config.yaml
num_hidden_layers: 14
hidden_size: 256
num_attention_heads: 2
num_key_value_heads: 2
head_dim: 128
intermediate_size: 1024
vocab_size: 2048
hidden_act: "gelu"
norm: "layernorm"
norm_place: "pre"
norm_eps: 1e-05
positions: "learned"
qk_norm: false
attn_scale: 0.0884
bias: "none"
tie_word_embeddings: true
parallel_block: false
init: "uniform"
init_std_qkv: 0.0413
init_std_o: 0.0078
init_std_up: 0.0413
init_std_down: 0.0039
init_out_by_depth: true
init_mimetic: 0.5
optimizer: "muon"
learning_rate: 0.00955
lr_mult_up: 1.4
beta1: 0.93
lr_head: 0.00975
max_grad_norm: 2.0
warmup_steps: 200
schedule: "cos"
final_lr_fraction: 0.03
batch_tokens: 65536
max_seq_len: 1024
doc_mask: true
z_loss: 0.0001
train_tokens: 381100000
max_steps: 5816
dataset: "wikipedia_en"
Each number is 128 + 32 x the weight over its row's rms, rounded and kept within 0 to 255. Layers, rows and columns count from 0. The size above them is the row's rms in percent of the matrix's.

# layer 5 MLP down (transposed), 1024x256, rms 0.0627, rows 494-507, columns 0-255
size [104  88 105  98 103 119  92 114  91 104 114 114 106 105]
[[ 76 130 106  81 122 137 168 153 183  78  85 167 142  98  99 105  84 141 115 113 133 139 117 134  95 137 130  87 136 132 107 129 129 119 125 103 169 150  49 131 169 145 120 129 138  79 116 123 134  99 129  96  70 168 146 118 186 140 148 170 156 111 115 113  82 109  87 133 111 113 161  39 179  88 127 127 159 185  85 175 165 171 132  79 132 144 123 107 115 112 147 117 115  98 206 144 164 121  87 120 164 126 197 139 104 107 107 134 122 142 126 153 130  82 122 113 112 124 143  60  91  98 124 121 120  94 137  82 113 162 145 142 113 126 163 158 104 155 171 123 130  90 114 136 128 185 151 160  98  87 121 124  87 122 122 170 184 158  78  62 144 137 113  70 110 108 110 184 134 151 112 154  92 152 162 194 161 118  80 138  82  78 155 123 121  93 133 140 126  43 111 143 197 195  95 136 173 127  91 136 104  98 153 151 154 126 145 145 123 127 146 117 144 160 129  59 209 196 165 136 154 146 110 168  98 153 134  96 158 179 113 127 124  93  73 105 118 174 140 121 115  93 206  96 112 162 165 199 135 148 106 138  94 116 194 141]
 [138  75 121 112 157 139 174 182 131  90 154 105 155 109  88 160 162 132 138  51 148 165 122 152 132 130 167  99 108 147 112 161 145  83 127 125 102 133  99 140 137 120 158 131 135  79 123  90 153 126 114 197  80 128 148 125 115  83 117 190 142 131  85 205 132  71 120 157 116 127 144  83 132 145 131 125 129 177 149  85 161 102 103 154 128  87 126 143  70 120 155 166  97 135 142 109  39 133 121  90 151 157 135 116  73 164 121 152 139  79 162 137 146  94 119 115  97 147  96 175  78  98 102  61 119 155 156 173 124 120 159 153  73  37 182  97 165 134 145 109 174  63 159 150 115 132 109 177 170 146  73 215 101 106 118 161 130 134 131  84  76 112 137 145 137 145 130 154 118 108 135  79 180 137 167  80 129 122 143 105 107 101  74 141 142 132 115 115  94 124 127 154 151 206 120 131 162 128 128 101 145 175 108 172 145 128 111  93 106 122 135 131 146 106 117  87 133 155 154  63 114 103 143 161 123 146 135 154 136 108  99  50 176 169 101 146 156 127  86 123 189 130 116 136 128 146 180 111 225 178  85 170  80 143 188 121]
 [123 158 173 129  92 124 121 183 165 159 127 133 112 174 218  93 129  84 103 180 145 109 149 133 151 127 152  78 135  83 100 195 137  93 178 152 166 164 169 100 173  61 111 121 117 183 104 150 111 158 156 163 126 107 115  99  77  94  99 121 140 127 125 156 103  93 162  80 148 115 111 110 125 117 134 150 148 205 140  96 182 121 147 119  94  85 156 132 191 145  72 186 129 138 119 103 130 117  70 173 133 173 117 165 147  33 109  54 101 119 196  84  89 148 114 126 120 142 148 123 103  88 116 173 147  98 152 141 121 105 204 138 153 113 119 150 184 133 129 152 136  85 101 135 103 128  84 137  67 132 103 119 104 154  96 107 143 143  51 123 125 112 102 127 131 168 119 143 167 101 136 141 125 121 159 105 136  96  55 156 109 152 162  69  89 178 130 137 136  81 152  93  79 123 141 147  99 164 100 123 123  99 158 109 115 103 142 217 110 118 140 148 150 158 153  80  79 118 111  98  99 154 154 170 136 189 126 110 104 140 113 128 106  64 151 113 188 157 154 153 114 142 129  81 111 167  83 150 116 119 137  79 171 137  89 152]
 [111  88 132 167 143 133 111  76 186  81 181  77 159 168 102 127 101 136 147 149  96 140 173 126 153 145 138 151  86 163  74  75  79 145 123 119 215 117 115  99 114  87 126 107  87 175 132 144 130 125 110 168 105 128 168 107 156 131 103 119  68 132 123 131 116 103 158 150 102 170 110  70 125 187 126 160 116 144 142 147  77 189 218 132 132 158 112 128 146 129  92  98 139  78 129 146 141 180 136 163  95 150  90  59 126 196 109 159  83  70 111  72  99 169 112 125  64 123 112 147 158 173 152  98 132  75 189 124 120 136 154 114 198  71 125 142 148 154 117 137  72 147 137 154 170 224 125 145 138 142 151 131 109 134  80  82 124 105  51  93 145 100  70 130 143 161 148 145 139 132 180 140  66 168  70 117 122 153 135  86  99 171 175  58 131 122  68 157 100 127 104  91 154 175 119 170 136 134 119 139 198  96 152 157 105 146 157 107 113 112  93 114 166 145 133 136 132 141 125 107 144 145 114 151 137 117 176  73 146 119 160 158 150 112  80 132  99 153 146 156 133 107  88 105 117 111 164 130 136 124 117 119 143  84 143 149]
 [138 108 135 109 133 148 177 144 200 155  71 112 173 104 124 124 156 115 128  78  68 180 143 115 132 121 115 133 149 128 137 139  49 172 111 146 164  98 132 166 107  97  90 154  79  67 166 135 150  86 173 114 163 152 151 135 119  98 128 156 120 145 113 166 155  81 144 126 126 149 149 105 131 164 158  77 172  80 109 142  68 127 185 120 145 112 177 115 157 146 218 149 132  88  71 124  99 192 108 130 122 160 150 129 152 104 142 108 145  95 154 126 167 124 141 123 143 128  97  55 134 152 160  51 106 133 123 143 124  71 123 141 167  82 125 157 141 150 129  69  81  97  82 165 145 102 122 115 130 151  57 109 190 111 135  90 173 113 117 168 135 147 113 122 132 198 143 130 135 114 105 153 102 137 127 171  24  94 149 145 114  84 163 137 120  64 108 161 111 142 131 115  69  82 144 133 106 113 154 112  55  78 160 124 112 117 126 126 178 167 125 183 161 136 164 111 164 149 116 136 156 131  71  71 144  95 127 161  98 133  84 129 180  97 113 146 158 144  98 142 123 126 134 128 128 185 114 147 188  74 191 102 123 162 150  74]
 [148  97 121 153 156 170 109 131 135  96 179 112  82 131 118 155 123 125 157 119 124 147  90  93 168 109 124  79 128 143 126  91  53  87 106 144  93  97 133 122 148 130 120 150 167 179 159 114 129  95 154 155 115 110 203 151 194 123 142 136 152 144 129 130 101 128  87 104 139 115 139 150  98  82 165 153 105 103 102 106 126 134 130 118 130 122 149  73 107 196 111 148 175 154 139 147 106  39 129 169 104 144 155 136 113 126 124 172 109  31 127 116 105 119 122  99 134 106 138 127 150 129  76  82 144 103 119 114  51 127 129  78 106 211  81 125 161 143 136 128 159 141 136 130 156 174 142 145 111  73 192 106 126 116 175 149 123 119 105 128 142 108  80  49 130 153 200 114 132 119 106 125 135 112  53 179 143  94  92 122  90 144 114 112  77 158 165 159 103 149 112 133 158  87 121 134 182  76  96 125 103 131  96 162 112 165 201 139 173 161  63 160 171  99 120  84 170 173 126 135 143 118  77  78 106 117 146  52 147 132 124 101 148 151 128 185 168 166 142 124 149 153 136 132 141 129 242 138 131 142  78 117 181 113 165 181]
 [ 98 155 162 173  95 147 101 148 127 126 150  35 145 131 205 129 143 134 137  82 177  88 120 115 153 127 142  78 155 168 149 123 143  67 125 128 118 144 153 132 160 144 101 187 152 132 127 108 144 153 136 120  85 188 131  99 138 140 124 133 167 190 161  88  82  96  59 116  36 129 178 133 173 147 102 139 170 178 160  95  87  95 163 148  58 126 140 137 160 162 130 108 120 153  58 146 202 120 102  98 140 137 110 165 168 110 160 173 139 190 162 109  96 125 134  88 143  70  95 132 123 130 154 108 123  91 128 128 111 129 156 131 134 159 154  41 126 130 116 137 152 148  80 139 130 142  98 136 196  99 116 112 114 123 200 143 140  96 103 121 124 148 203 130 121 132 120 139 117 133 178 151 151 120 118 119 153 164 103 158  81  89  73 117 172  92 140 134  87  93 153  59  54 109 113 100 103 160  99  92  73  86 134 117 126 118  94 137 163 100  65  97  94 127 130 123 146 130 110 142 185 170  79 140 145 217 124 170 122  98  90 105 138 108 132 175 165 141 157 175 185 130  99 122 110 129 141 142  93 102 158 110 121 142 114 158]
 [143 131  97 140 105 163 194 107 139 133  78 103 180 150 169 128 117 152 168 153 132 131 112 135  89 148 122 113 132 155 142  96 130 113  83 125 122 199 140 109 159 113 142 144  98 126 141 134 157 104  91  60 172 214 143 112 144 124 102 160 114 109 153 204 135 130 100 150 132 138 172 138 102 223  83 124  81  88 130 136 106  93  83 107  90  69 177 142 127 131 160  78 103  94 157 111 117 117 118 101 115 103 150 128  99 139 118 119 103 134 102 106 123 131 164 171 154 118 171 146 111 146  65 125 145 140 115  90  43 103 122 140 122 123 162 133  68 178 174 104 107 110 167 126 168 101 147 216 138 115 184  69 130  93 123 110 154 123 165 210 184 105 132  91 140 122 126 170 109  86  59 183 120 112 123  72 147  92  66  93 180 147 102 178 129 115 124 127 124  85 117 167 127 182 151 164 120 135 178  50 101 155  83 156 164 123 163 130 147 132 140 125 137 147 126 118 118 144 144 167  89 150 137 109 114  66 120 109  92 197  77 152 110 143 122 173  94  86 124  73 171  88 147  97 104 124 103 120 104 173 117 182 146 122  94 108]
 [126 147 128 152 168 108  99 127 138 146 128 142 118 110 124 146 153 200 121 188 166 159 151 165 116 130 103 125 124  82 108 101 174 116 146  94 101 150 135  75 146 175 151 140 176 124  77 158 151 141 179 152 152 183 152 146 101 146 173 144  91 144 148 173 106 157 136 111 117  98 156 148 105 166 135 132 125 100 106  90 160 158 115 110 139  63 167 129 132 150 137 113 191  82  84 133  29  94  63  77  98 173 125 151 174 179 141 143 132 190 131 119 118 136 157 128 173 125 137  87 131 110  91  70 125 126  50  88 185 176 132  91 183 132 128 108 130 177  91 122 134 135 113 123 129 106 169 167 168 125 125  84 111 144  73  67 115 123  89 100  86 137  99 103 149 160  96 114 119  87  51 204  58 131  90 168 139 118 172  78 101 148 114 159 179  80 145 144  97  69 157 106 149  67  80 143 110 152 138 142 137 141  75 138 127 151 130 108  91  72 120 154 105 154 102 105 170 131 111 157  99 132 127 117  89 141 148 159 102 190 119 124 151 108 113 138 194 169 146 204  84 137 157 146 129 118 111 132 154 148  75 105 128  84  97 112]
 [120 111  67 122 109 138 132 146 162 123 105 120 104 105  97 128 142  56 114 153 166  92 148 137 107 135 138 112 150 117 132 173 163  75 144 125 172  93 160 152 162  97 114  91 157 119  80 152 132 126 149 104 109 161 104 145  73  80  88 117 128 137  97 149 102 165  68 152 125  61  98  68 202 173 155 122 111 131 164  76 129 128 144 186  70 155 152 108 141  94 183  85 120 121  67 164  94 136 143 106 168 163  93 142 174 160 185 146 136 185 124 157 136 131  85 133 191  95 120 158  33  84 143 128 167 193 128  98 120 118 157 110 122 182 125 186 127 179 132 100 117 124 135 111 115  98 104 129 110 129 128 109 116  72  95 153  67 135  85 122 158 114 112 183 147 146 146 118 129 122 149 118 107 165  96 110 103 124  97 149 164 193 163 143 115 176  69 153  82 156  74 145 110 100 105  64 118 178 108 159 115 143  86  96 182  93 133 145 153 126 128 144 120 167 114  46 158 106 110 116 136 204 166 141 163 143 155 126 136  62 180 134 149 145 160  94 163 147 113  98 165 118 160  92 121 126 105  71  88 124 192 123 143 137 122 170]
 [164 132  72 128 143  89 109 123 122 143 116 146  69 171 108 166 178 210  30 157 101 163  99  90 105 109 118  80 174 178 142 133 133 113 122 118  91  79 106 168  72  94 132 136 163 116 217 170 121 141 137 152 135 145 142 111 115 134 101 154 120 110 132 144 158 154 109 138  88 114 162  93 109 176 157 116 204 134 162  84 103 139 157  81 123 156 102 162  98  77 123 118 112 136 117  55  97 104 103 130  99 139 156 132 128 113 160 139  66 125 200 124 161 152 142 149 183 132 107 112 132 195 173 167 115 105 127 123 178  99 158  95 155 229  76 122 156 130 130 105 139 130 127 148 137 129 130 127 172 127 118 151 158 108  99  86 103  85 155 113 119 161 116  81 139 115 122 124 178 135 123 154 152  95 140  99 112 100 143 121 123  94 118 151  92  84  98 160 143 129  94 138  94  96  98 128 152 166 109 105 109  47 128  99 138 161 138 133 210 140 136 159 179 151 177  98  88 122 148 148  81 141 163 150 130 126 154 107 195 151  98 108 123 108 150 129  81  88  96 149 179 102  85 179  76  72 114 146  85 139 108 181  71 102 176  99]
 [ 93 142 109  98 157 138  77 125  96  51 121 175 115 124 121 150 120 157 160  92 115  84  55  86 127  65 160 176 148 192 147 106 173 105 131 163 231 126 136 119 101 191 146 132 150 105 187  78 130 133  43  85  97 117 116  96 146 138 151  84 115 140 137 148 138 107 155 113 142 107 152  36 118 112 104 130 133 171 155 117  87  97 177 160 117 123 106 114  98 115 104 135 122 139  83 146 122 113 117 105 130 176  99 138 114  98 114 166 145  69 226 113 121 110 118 173 185 140 122 126 146 141 103 155 150 142 152 136 121 180  75  97 143  76 183 139 118  88 104 133 152  79 106  78 117 138  55 159 146 140 159 150 151  66 107 147 144 105 139 154 165 131 131 116 142 169 162 115 130 110 135 147 130 128 115 154 142 135 157 183 130  96 155 174 128 154  86  89 180  97  84 122  87 155  82 102 111  95 150  93 183 129 123 126 174 142 190 126 163 174 148 138  87 135 146 125  94 124  63  55 120 118 151  96 126 145 123 125 151 162 132 125 192 115 141 146  82 145 103  67 172 126 112 163 107 108 149 104 134 188 103 162 152 161  85 152]
 [113  96 125 128 162 167 118 155 121  93 139 117 105 132 107 168 186  89 147 143 129 112 185 146 181 143 112 139 112 171  80 148 178 118 203 152 141 105 131 136 119 137 133  76  78  92 116 109  88 181 160 110 113  92 104 127 181 161  99 102 133 120 114 126 108  49 114 130 163 115  47 101 138 125  98 208  78 185 136  85 119 121 152  85  93 146 148 126 160  98  69 124 140 167 186 150 135 151 181 141 114  88 152  84 132 139  98 157 118  94 148 112 111 167 166 127 143 152 133 135  93 117 115 162 183 148 189  96  86 129 129 140 126 160 114 172 109 184 131 148 143 122  81 134 128 142 137 176  99 124 103 133 112 113 120  54 118 113 136  71 115 147  93 118  92 130 106 117 107 137 119  80 138 192 131 106 154 109  92 167 103  94 115 150 140 216 115 112 113  90  91 148 125 165  66 194 181 162 142 122 106 121 146 123 132  93 136  73 134  71 136 130 132 111 128 162  69 124 132 148 103  88  92 116 152  49 131 100 153 199 124 131 102 128 180  98 153 171 151 145 101 121 142 156 172 193 185  76 162 142 116 134 200  98  62 129]
 [154 129 134 141 126 144 162  77 129 170 141 107 194 113 174 126 163 128  86  82 117 171 102 113 118 136 125 159 151 137 124 109 148 145  63 165 195 144 166 109 135 158 141 137 109 180 161 165  98 151 124 122 132 141 121 151 192 106  97 183 108  99 122 148 115 118  99 175 170 113 182 112 146 166 133 146 153 123 205  65 132 120 158 140 152 152 129 178 117  94 139 168 136 141 146 164 136 198  96 108  93 111 122 133 158 101 121 152 115  82 108  41 159 145  79 157 163 162 108 122 119 131 175 141 134 111 148 124  88  88 118 134  74  97 159 127 106  80  99 101 110 114 135 111 113 174 150 134 133  99 113 120 110 103  99 153  47 153 109 217 126 114 155  88  72 182  75 142  81 117  86 108 183 203  80 159 141 129 164  76 115 127 140 120 101  59 164 140 124  95 127 165 100  63 140 123 108  96 111 176 144  76 124  97 163 116 130 151  99 155 164 168 111  72  63  95 115 132 161 145 144 134 168  97 170  98 137 165 135 173  60 155 156 102 138 136  99  95 138 149 121  86 161 140  94 138 165 149  76 117 100  45 106 113  90 132]]
# layer 5 MLP up, 1024x256, rms 0.177, rows 495-507, columns 0-255
size [ 91 118  96 105 112  92 103  97 101 108 118 103 102]
[[138 150 153  58 122  99 154 136 102 105 135 127 121 103 124 154 150 119 176 121 150 147 110  90 137  64 113 158 175  99 138 106 172 110 185 207 101 138 176 158 105 103 116 136 135 134  91 146 165 100 143 151 163 152 104  80 172 154 116  81 149 131 127 113 141 107 114 138  97 119 157 161  85 214 122 146 122  99 129  44 154 131 125 194 140 137 120 117 128  95 140  68 147 215 169 130 160  76 155  70 128 151 182 119 151 108  54 108 132 105 134 128  87 166 100 170 162 162 132 199  89 134  98 189  91 111 105 118 161 175  90  89 137 128  80 169 156 136 105 137 114 112 139 106  76 111 133 113  91 143 136 107  96 111 119 133 163  83 130 157  98 143 181 171 134 164 148 105  74 149 125  60 177 126 134 114 107 163 158 215 170 125  93 107 162 131 110  71 163 190 150  76 146  96 102 126 135 117  86 188 118 107 101  75 165  87 139 103  97 128 146  83 108 133 151 121 106 133 146 141 101 165  56 135 153 130  77 111  83 182 109 169  96 127 118 139 142 117 128 110  75 143 153 129 106 122 110 105 162 143 161 113 167 125  63 101]
 [166 176 131 101 164  73 136 137 185 123 214 101 124 133 138 171  35 115 143  86  64 112 171 125 112 111 146 156  82  75 115 130 163  91  88 164  81  86 169 193 154 128 142 131 161 141 212 130 121 105 105 111  64 132  94  82 100 116 127 153  98 123 185 152 139 203 170 134 128 117 126 139 152 125 105 111  82 125 119 149 102 156 103 111 125 174 118 113 116 133 128 110 146 138 126 113 138 135 117 136 135 112 139 106 137 178 139 106  38  81 156 120 130  94  90 152 120 140 172 137 141 173 135 141 100 125 178 213 136 163 124 115  84 130 168 127 115 138  90 106 179 133 131 211 135 130 147 113 183 132 155  99 115 128 133 125 143 102 130 133 145 149   6 146 137  98  91 107 126 150 147 103 154 105 164 133 157  76 105 122  99 144 146 150  82 144 134 170 134 108 146  92 130 131 140 137 115 195 114 149  90 121 178 165 112 132 127 209 116 151  26 120  90  98 131 146 167 139 129  94 169 106 105 101 142 116 128 137 147 133 126 116 100 107 118 119 154 172 158 159  81 138  56 100  60  98 129  91 139  76 155 169 157 139 154 143]
 [151 157 156  85 133  73 122 131 185 108 158  90 136  96 118 146 121 118  60  99 140 110 131 195 172 175 153 124 202 136  82 117 123 179 157 130 153 166 163 119 150 132 159 171 134 122 173  94  69  66 133 125 157 136  89 165 140 151 188 166 127 131  95 130 130 152 137 130 172 153 153 149 120 110 114 149 159 118 146  60  58  77  75 132 120  86  82  91 170 125 127 144 125 142 143 152 131  96 123 118 127  85 142  97 124 103 109  36 118 116  85 122 176  75 126 152 108 116 174  62 156 163 117 140 106 154  98 128 223 127 128 116 111  98 161  72 121  89  73 136 121  82 112 117 109 162 184 135 159 141 148  61 112 110 129 131 117 112 129 169 146 148 137  97 153 138 163 152 114  98 130 139 112 126 146 132 141  88 150 114 138 143 101 138 116 139 149 126 118 127 134 106  61 103 104 131  99 139 202 172  90 132 161  78  77 115 104 151 160  52 133 123 109 129 194 135  84 143 111 151 130 122 175 173 159 151 168 183 108 175 121 179 128 102  77  99 119 197 125 115  45 118 169 141 158 165  89 131 160 125  58 145 132 134 169 162]
 [ 62 153 141 209  84 132 169  85 104  86  63  93 107 157 124 114  61 158  94 102  95 129  52 143 111 164 108 104 134 142 178  82 141 149 154 167 154 156 178 148 119 124 108  92 124 199 134 131 126 145 134 153 129 132 172 197  94  82 152 107 115 137 124 144 132 164  74 129 127 159  84 110 106 153 157  74 147  93 159 171 113 109 133 158 126 134 101 145 137 111 183 151  97 130 100 121  66 212 147 132  71 140 108 128 115 139 166 179 170 107 103 153 175 148 108  81 110 136 161 109 128 134 112 184 137 100 186 120 124 127 109 108 140 112 179 108 122  64 109  98 167 173 100 122 103 182  83 161 128 119 167  57  84 114 130 165  79 201 130 128 119 137 127 131 120  92 131 157 159 151 140 180 164 104 184 104  61 198  80 175 125 166  83 113  97 103  78 160 116 171 153 163 159  82 148 130  97 117 165 128  95  59 143  89 140 139 130 145 119 141 102 115 147 109 102 159 138  98 156  83 141 186 139 119 129 150 111 163 100 119 102 133  93  81 178  91 126 161 129 127 160 113 114 154 130 100  91 101 144 146 119 125 120  84 153  85]
 [161 127 138  91 160  80 144 140  82 148 138  92 138  84 151 151 144 153 133 164  89 112  64 110 116  86 184  99  84 153 175 116 102 124 146  97  91 148 105 125 118  69 136 188 110 136 141 175 127  82 115 176 165 139 106 143 151 203 124 117 132 175 101 118  76 117 160 108  99  67 187 178 148 141 104 136 106 124 136 142 125 131  91  62  80  99 121 133 135  82 152 106 186 169  61 155 124 146 118 137 127 130  91 160 158 135 102 110 119 122 140 150  99 135  81 117 137 116 170 101 152  86 158  86 147 106 163 136 148 165 116 129  85 111 216  81 190 160 123 121 140  82 143  91 136 148 103 115 110 163  75 115 151 121 120 122 158 166  95 158 106 108 135 162 137 121 145 157 120 149 112 152 130 213 142 141 152 159 112 143  75 148  89 153 150 105 118  57 154 115 179 151 147  99 131  97  86 126 146 107 135 147 108  75 147 129 167 165 142 148 118 154 102  93  93 112 114  96  18 131 168 191 146 105  95 171 168  45 143 133 197 206 129 180  88 117 159 169 137 130 103  97 115 129 130 162 130 173 115 186 171 152 139 130  90 137]
 [ 96 135  88 170 159 115  89 135  99  66 134 207 132 107 170 113 111 145 151 149 159  98 149  91  99 138 108 121 145 146 173 148 187 100 132 125  77 126 101 160 146 113 132 140  90 157 126 157 130  91 166 158 115 125 159  95 178 162 106 154 116 151 160 138 115 104 131 127 147 128 156 129 122 149  68  78 162  97 166 100 204  57  80  88  51  72 101 118 117  91 172 160 106 125 127 124 109 123  95  33  49  67 123 183 200 159 190  95 109 121 112 139  83 146 118  63 132 120 168 102 120  87 102 126 146 118 159  91 117 123 152 109 153 124 136  72 106  96 141 157 108  68 165  94 139 144 114 181 130 128 157 191  98 143  71 126  94 141 101 107 182 179 150 112 123 153 162 103 125 101 113 114 150 154 151 186 209  74 124 143 167 134 132 213 142 102 106 104 163 130 136 154 111 127 140 155 116 144 142 131 143 158 151 110 125 128 145 149 124  71 140 156 145  93 152 106 158  96 119  81 157 126 133 130 193  84 119  47 152  69 141 162 137 159 123 101 140 115 144 102 134 124 152 129 145 124 157 157 181  87 127 136  93 127 160 174]
 [163 115 127 119 123 122 157  89 126  78 170  71 119 160  83  81 123 141 148 134  81 114 152  79  77 159 107 131 140  49  93  83 123 141 115  67  93 150 131 130 145 184 121 120 166 109 111 122 114  85 114 127 172 148 118 158 149 159 135 202 118 105 114 135 118 154 105 154 111 109 163 195 133 141 165 136 177  53 109 135  96  61 110 119 144 129 132 143 151 146 180  75  98 105  69 107  93 167 173 163 149 103 113  58 155 175  70 113 133 137 106 129 194 133 138 149  83  48 193 127 167 124  98 176 131  69 130 138 144  91 138 157 164 163 173  55 165 112 145 123  96 127 119  97  81  87 101 146 115  81 109 124 229 165  97 131 144 117 103 112 120  93 137 165  89 127 163 175 164 162  68 149 104 157 100 103 148 160 106 166 151 161 114 149 118 123 142 178 135 163  69 108 149 132 137 114 130 191 169 166 115 127 141 133 119 156 136 184  95 126  97 134 125  91 105  97 118 137 166 134 130 175 118 173 100 152 132 130 162 172 101 115  77 125 167 162  95  98 183 139 116 144  58 168 135 138 150 126 123  75 124 126 115 127  94 139]
 [ 78 103 122 155 193 131 124 169 113 163 153 115 148 132  97 131 126 114 169 145 188 125 148 134 114 216 117 166 145 129 104 143 117 128 124 228 122 110 131 122 130  59 193 131 133 117 154 166 118 104  65  95 112 110 197 132  79 122 148 113 152 137 128 211 146 150 102  84 131 180  89  54  94 133 132 127 124 183 164 113 160 175 132 101 163 108 127 116 154 139 167 155 150  77 140 157 149 131 123 137  84 142 100 109  43 150 136  95 120 111 136 137 190 119  76 138 139 130  96 104 122  70 187  82 126 131 161 142 137  84 136 105 141 116 187 147  82 173 151 119 155 117 122 120 176 103 146 111 114 107 117 138 163 106 182 100 136 162  63 111 138 141 148  87  84  69 140 126 143 140 131 113 103  97 119  83 103  82 152 117 123 170  80 166  67 127 129  93 162 144 101  92 163  98 115 143 117  93  77  65 188 177 144 130  62 145 112 148 124 159 139 102 137  93 134 149 186  89 141 165 180 158  92 147 120 139  94 140 130 141 131 127  99 149 117 100 111 202 185  62 100  75 130  85  97 132 127  78 147 115 170 115 118 164 118 114]
 [148 148  98 140 133  77 170  74 112 164 158  93 183 140 140 118  75 149 116  97 121 146 150 135 115 122 119 122 171 117 158  67 128 143  63 145  92  82 163 134 150 122 129 127 121 106 150 132 143 156 143 116  93  85 173 125 111  77  70 121 125  95 171 153 101 147 144 188 169 119  67 153 152 118 153 161 170 108 129 149 177 112 151 129 156  61 118 169  99 131 118 124 161 123 102 141 166 110 167  88 146 108 122 168 150 117 127 112 135 107  97 112  89 130  81 142  74 111 145 153 183 108 151 116 130 136 183 168 136 119  97  98 174  58  63 135 122  46 128  98 153  95 137 152 101 172 132 107 102 113 148 141 154 125 134 122 207 108 107 100 113 154  68 140 120 103 119  67  67 159  83 143 147 106 182 104 159  91 142 142 116 120 182 149 147  82  76 168  98 146 135 136 167 146  85 126 149 173 135 153 113 105 156 162 144 151 102 178 145 143  79 113 106 110  81 176 105 128 173 153 211 181 132 157 107  75 152 148 137 183 115 175 123  86 194  96  96 143 134 114 122 129 113 174 104 112 210 158 154  95  86 220 120 139 133 171]
 [143 119 143 118  85 120 164 168 132  94 186 118 167  98 154 117 132 188 100 145 103 135 167 130  85 108 117 106 123  89 165 144  89 141 104 181 122 145 124 157  88 150 142 133  95 117 125 119 109 128  94 102 108 111 124 139 174 114 146  93 122  94 147  98  86 102 113 131 133 114 177 143 162  79 155 141 151  95 134  67 121 119 111 139 138 135 155 137 157 160 119 158 130 121 146 127 169 187 193 100  84 123 109 111 126 118 175 122 110 188  70 130 121 125  88 158  89 103 141 134 148 121 112  69 128  50 128 132 130 219 112 128  90 173  50 113 108 140 133  70 109  97 179 122 104 149 172 116 138 123 164 112 153 191  52  75  65 122 116 141 137 168 156 120  93 186 120 109 166  83 175  73  69 173 148 143 136  97  70 120 161 195 108 114 104 146 162 162 131  66 119 131 131 104 152 154 109 121 137  82 157 124  75  94 108 171 110 137 127 121 138  57  82 129 158  83 138 142 174 194 172 108 138 153 125 117 217 175 120 171 110 116 158  83 136 159 126 188 148 114 157 134 159 131 127  73  74 138 119 127 150  70  98 124 159 195]
 [100 171 109 141 128 155 164 150  98  71 165 130 173 130 109 130 135  84 143 144 183 153 115 117 105 135 185 164 118  60  36 163 145 161  62 120 125 170  70 131 166 168 178 127 160 137 117 146  94 110 130 159 144 100 131 160  82 133 110 143 137 115 121 167 100 162 158 107 120 175 120 120  93 138 136  87 144 146 167 135 154  94 151 175 151 109 164 139 182 140  90 165 118  86 102  85 127  90 163  71  76 126 148 159  52 116  28 165 113 141  92 203 121 191 132 102  93 136 111 147 133  98 116 143 106 165 188 159 177 162  84 119 125 102 130 129  82 169 166 152 158 157 144 122 115 117 108 103 137 147 122 106 152 129 161 124 107 193 116  86  32 120 167 190 143 109 100 138 169 139 129 150 150 138 176 117  98 153 144 140 134 123 150 127 133 155 167 150 118  92 166 160  78 112  98 116  74 148 123 186 126 155  95  73 115 128 115 142  92 160 103  84 115 131  75 136  97 100  76 156  96  83 120  89 156 114 102 136 125  46 158 172 143 109 139 138 112  87 116 211 158  74 103 130 134 149 141 127 110 101 165 159 120 130 130 115]
 [146 119 167 176 158  78 118 128 100 110 125 123 117 155  75 115 145 101 163  93 131 110 127 139  93  71  98 156 131 123  80 156 152 108  99  59 152 126 169 144 143 173 192 142  96 147 189 112  99  79 166 147  84 160 161 117 140 178 149  37 147  67 165 105  88  87 167 127 138 136 120 126 124 126 149 109 133 113 129 149 107 111  88 118 184  99 139 110 164 102 109 137 178 176 115  56 161 132 100 205 159 112 121 123 179 133  99 131 147 165  86  57 125 125 168 115 111 137  63 136 174 168 138  86 131  84 170 139 120 114 169 127 106 105 174 157  89 114  81 155 197 157 149 184 174  99 162 112 132 121 178 121 133 119 102  65  85 130 122 148 110 118 152 113 119 114 144 171  91 167 110  90 141 142 187 121  75 115 146 112 132 167 174  84 125 150 188 148 129 122 148 102 100  82  80 148 139 118  99 123 129 122  87 120 116 203  91 152 132 104  64 117 102 103 112 122 152 157 135 162 140 163 119  89 125 143 143 123 150 105 118  96 127 160 100 136 168 171 125  60 136 159 121 105  59 105 139 184 136 146 156 122  40 128 193  94]
 [191 104  86  56 178 180 188 117  88 126 150 130 123 181 110  96 123 122 146 151 132 113 118  67 113 100 162 156 164 112 152 125 103 133  96 109  93 172 109 109 122 103 130 131 132  98 171 146 100 150 112 119  79 131 136 183  96 119 189 135 107  88 162 141 162 121 145 216 144  96 147 146 156  91 188  90 191 140 132 126 173  93 128 126 121  60 161 129 104  71 125 136 119  85 107 190 134 176 115 126 113 113 109 131 114 128 124  85  80 139 136 155 104 160 108 148 131  69  94 174  67 120 114  94 154 144 112 162 132 112  89  61 123 113  93  76 104  83 156 114 129 133  75 169 136 159 142 136 144 189 115 117 147 133 150 145  64  92 175  66 152 133 133 132 119  89 142 114 131 140 151 113  89  27 132 121  99 143 158 140 154  97 151 144 140 156 134 150 105 137 103  99 147  96  98  90 201 123 162 157 116 107 103  77 147 139 200 144 148 180  76 148 144 140 122 119 199 144 150 165  75 123 143 163 126 157  92 103 154 132 137 168 110 139 136 122  86 190 118 150 152  96  46 126 140 128 158 132 208 179 131 141 130  63 138 132]]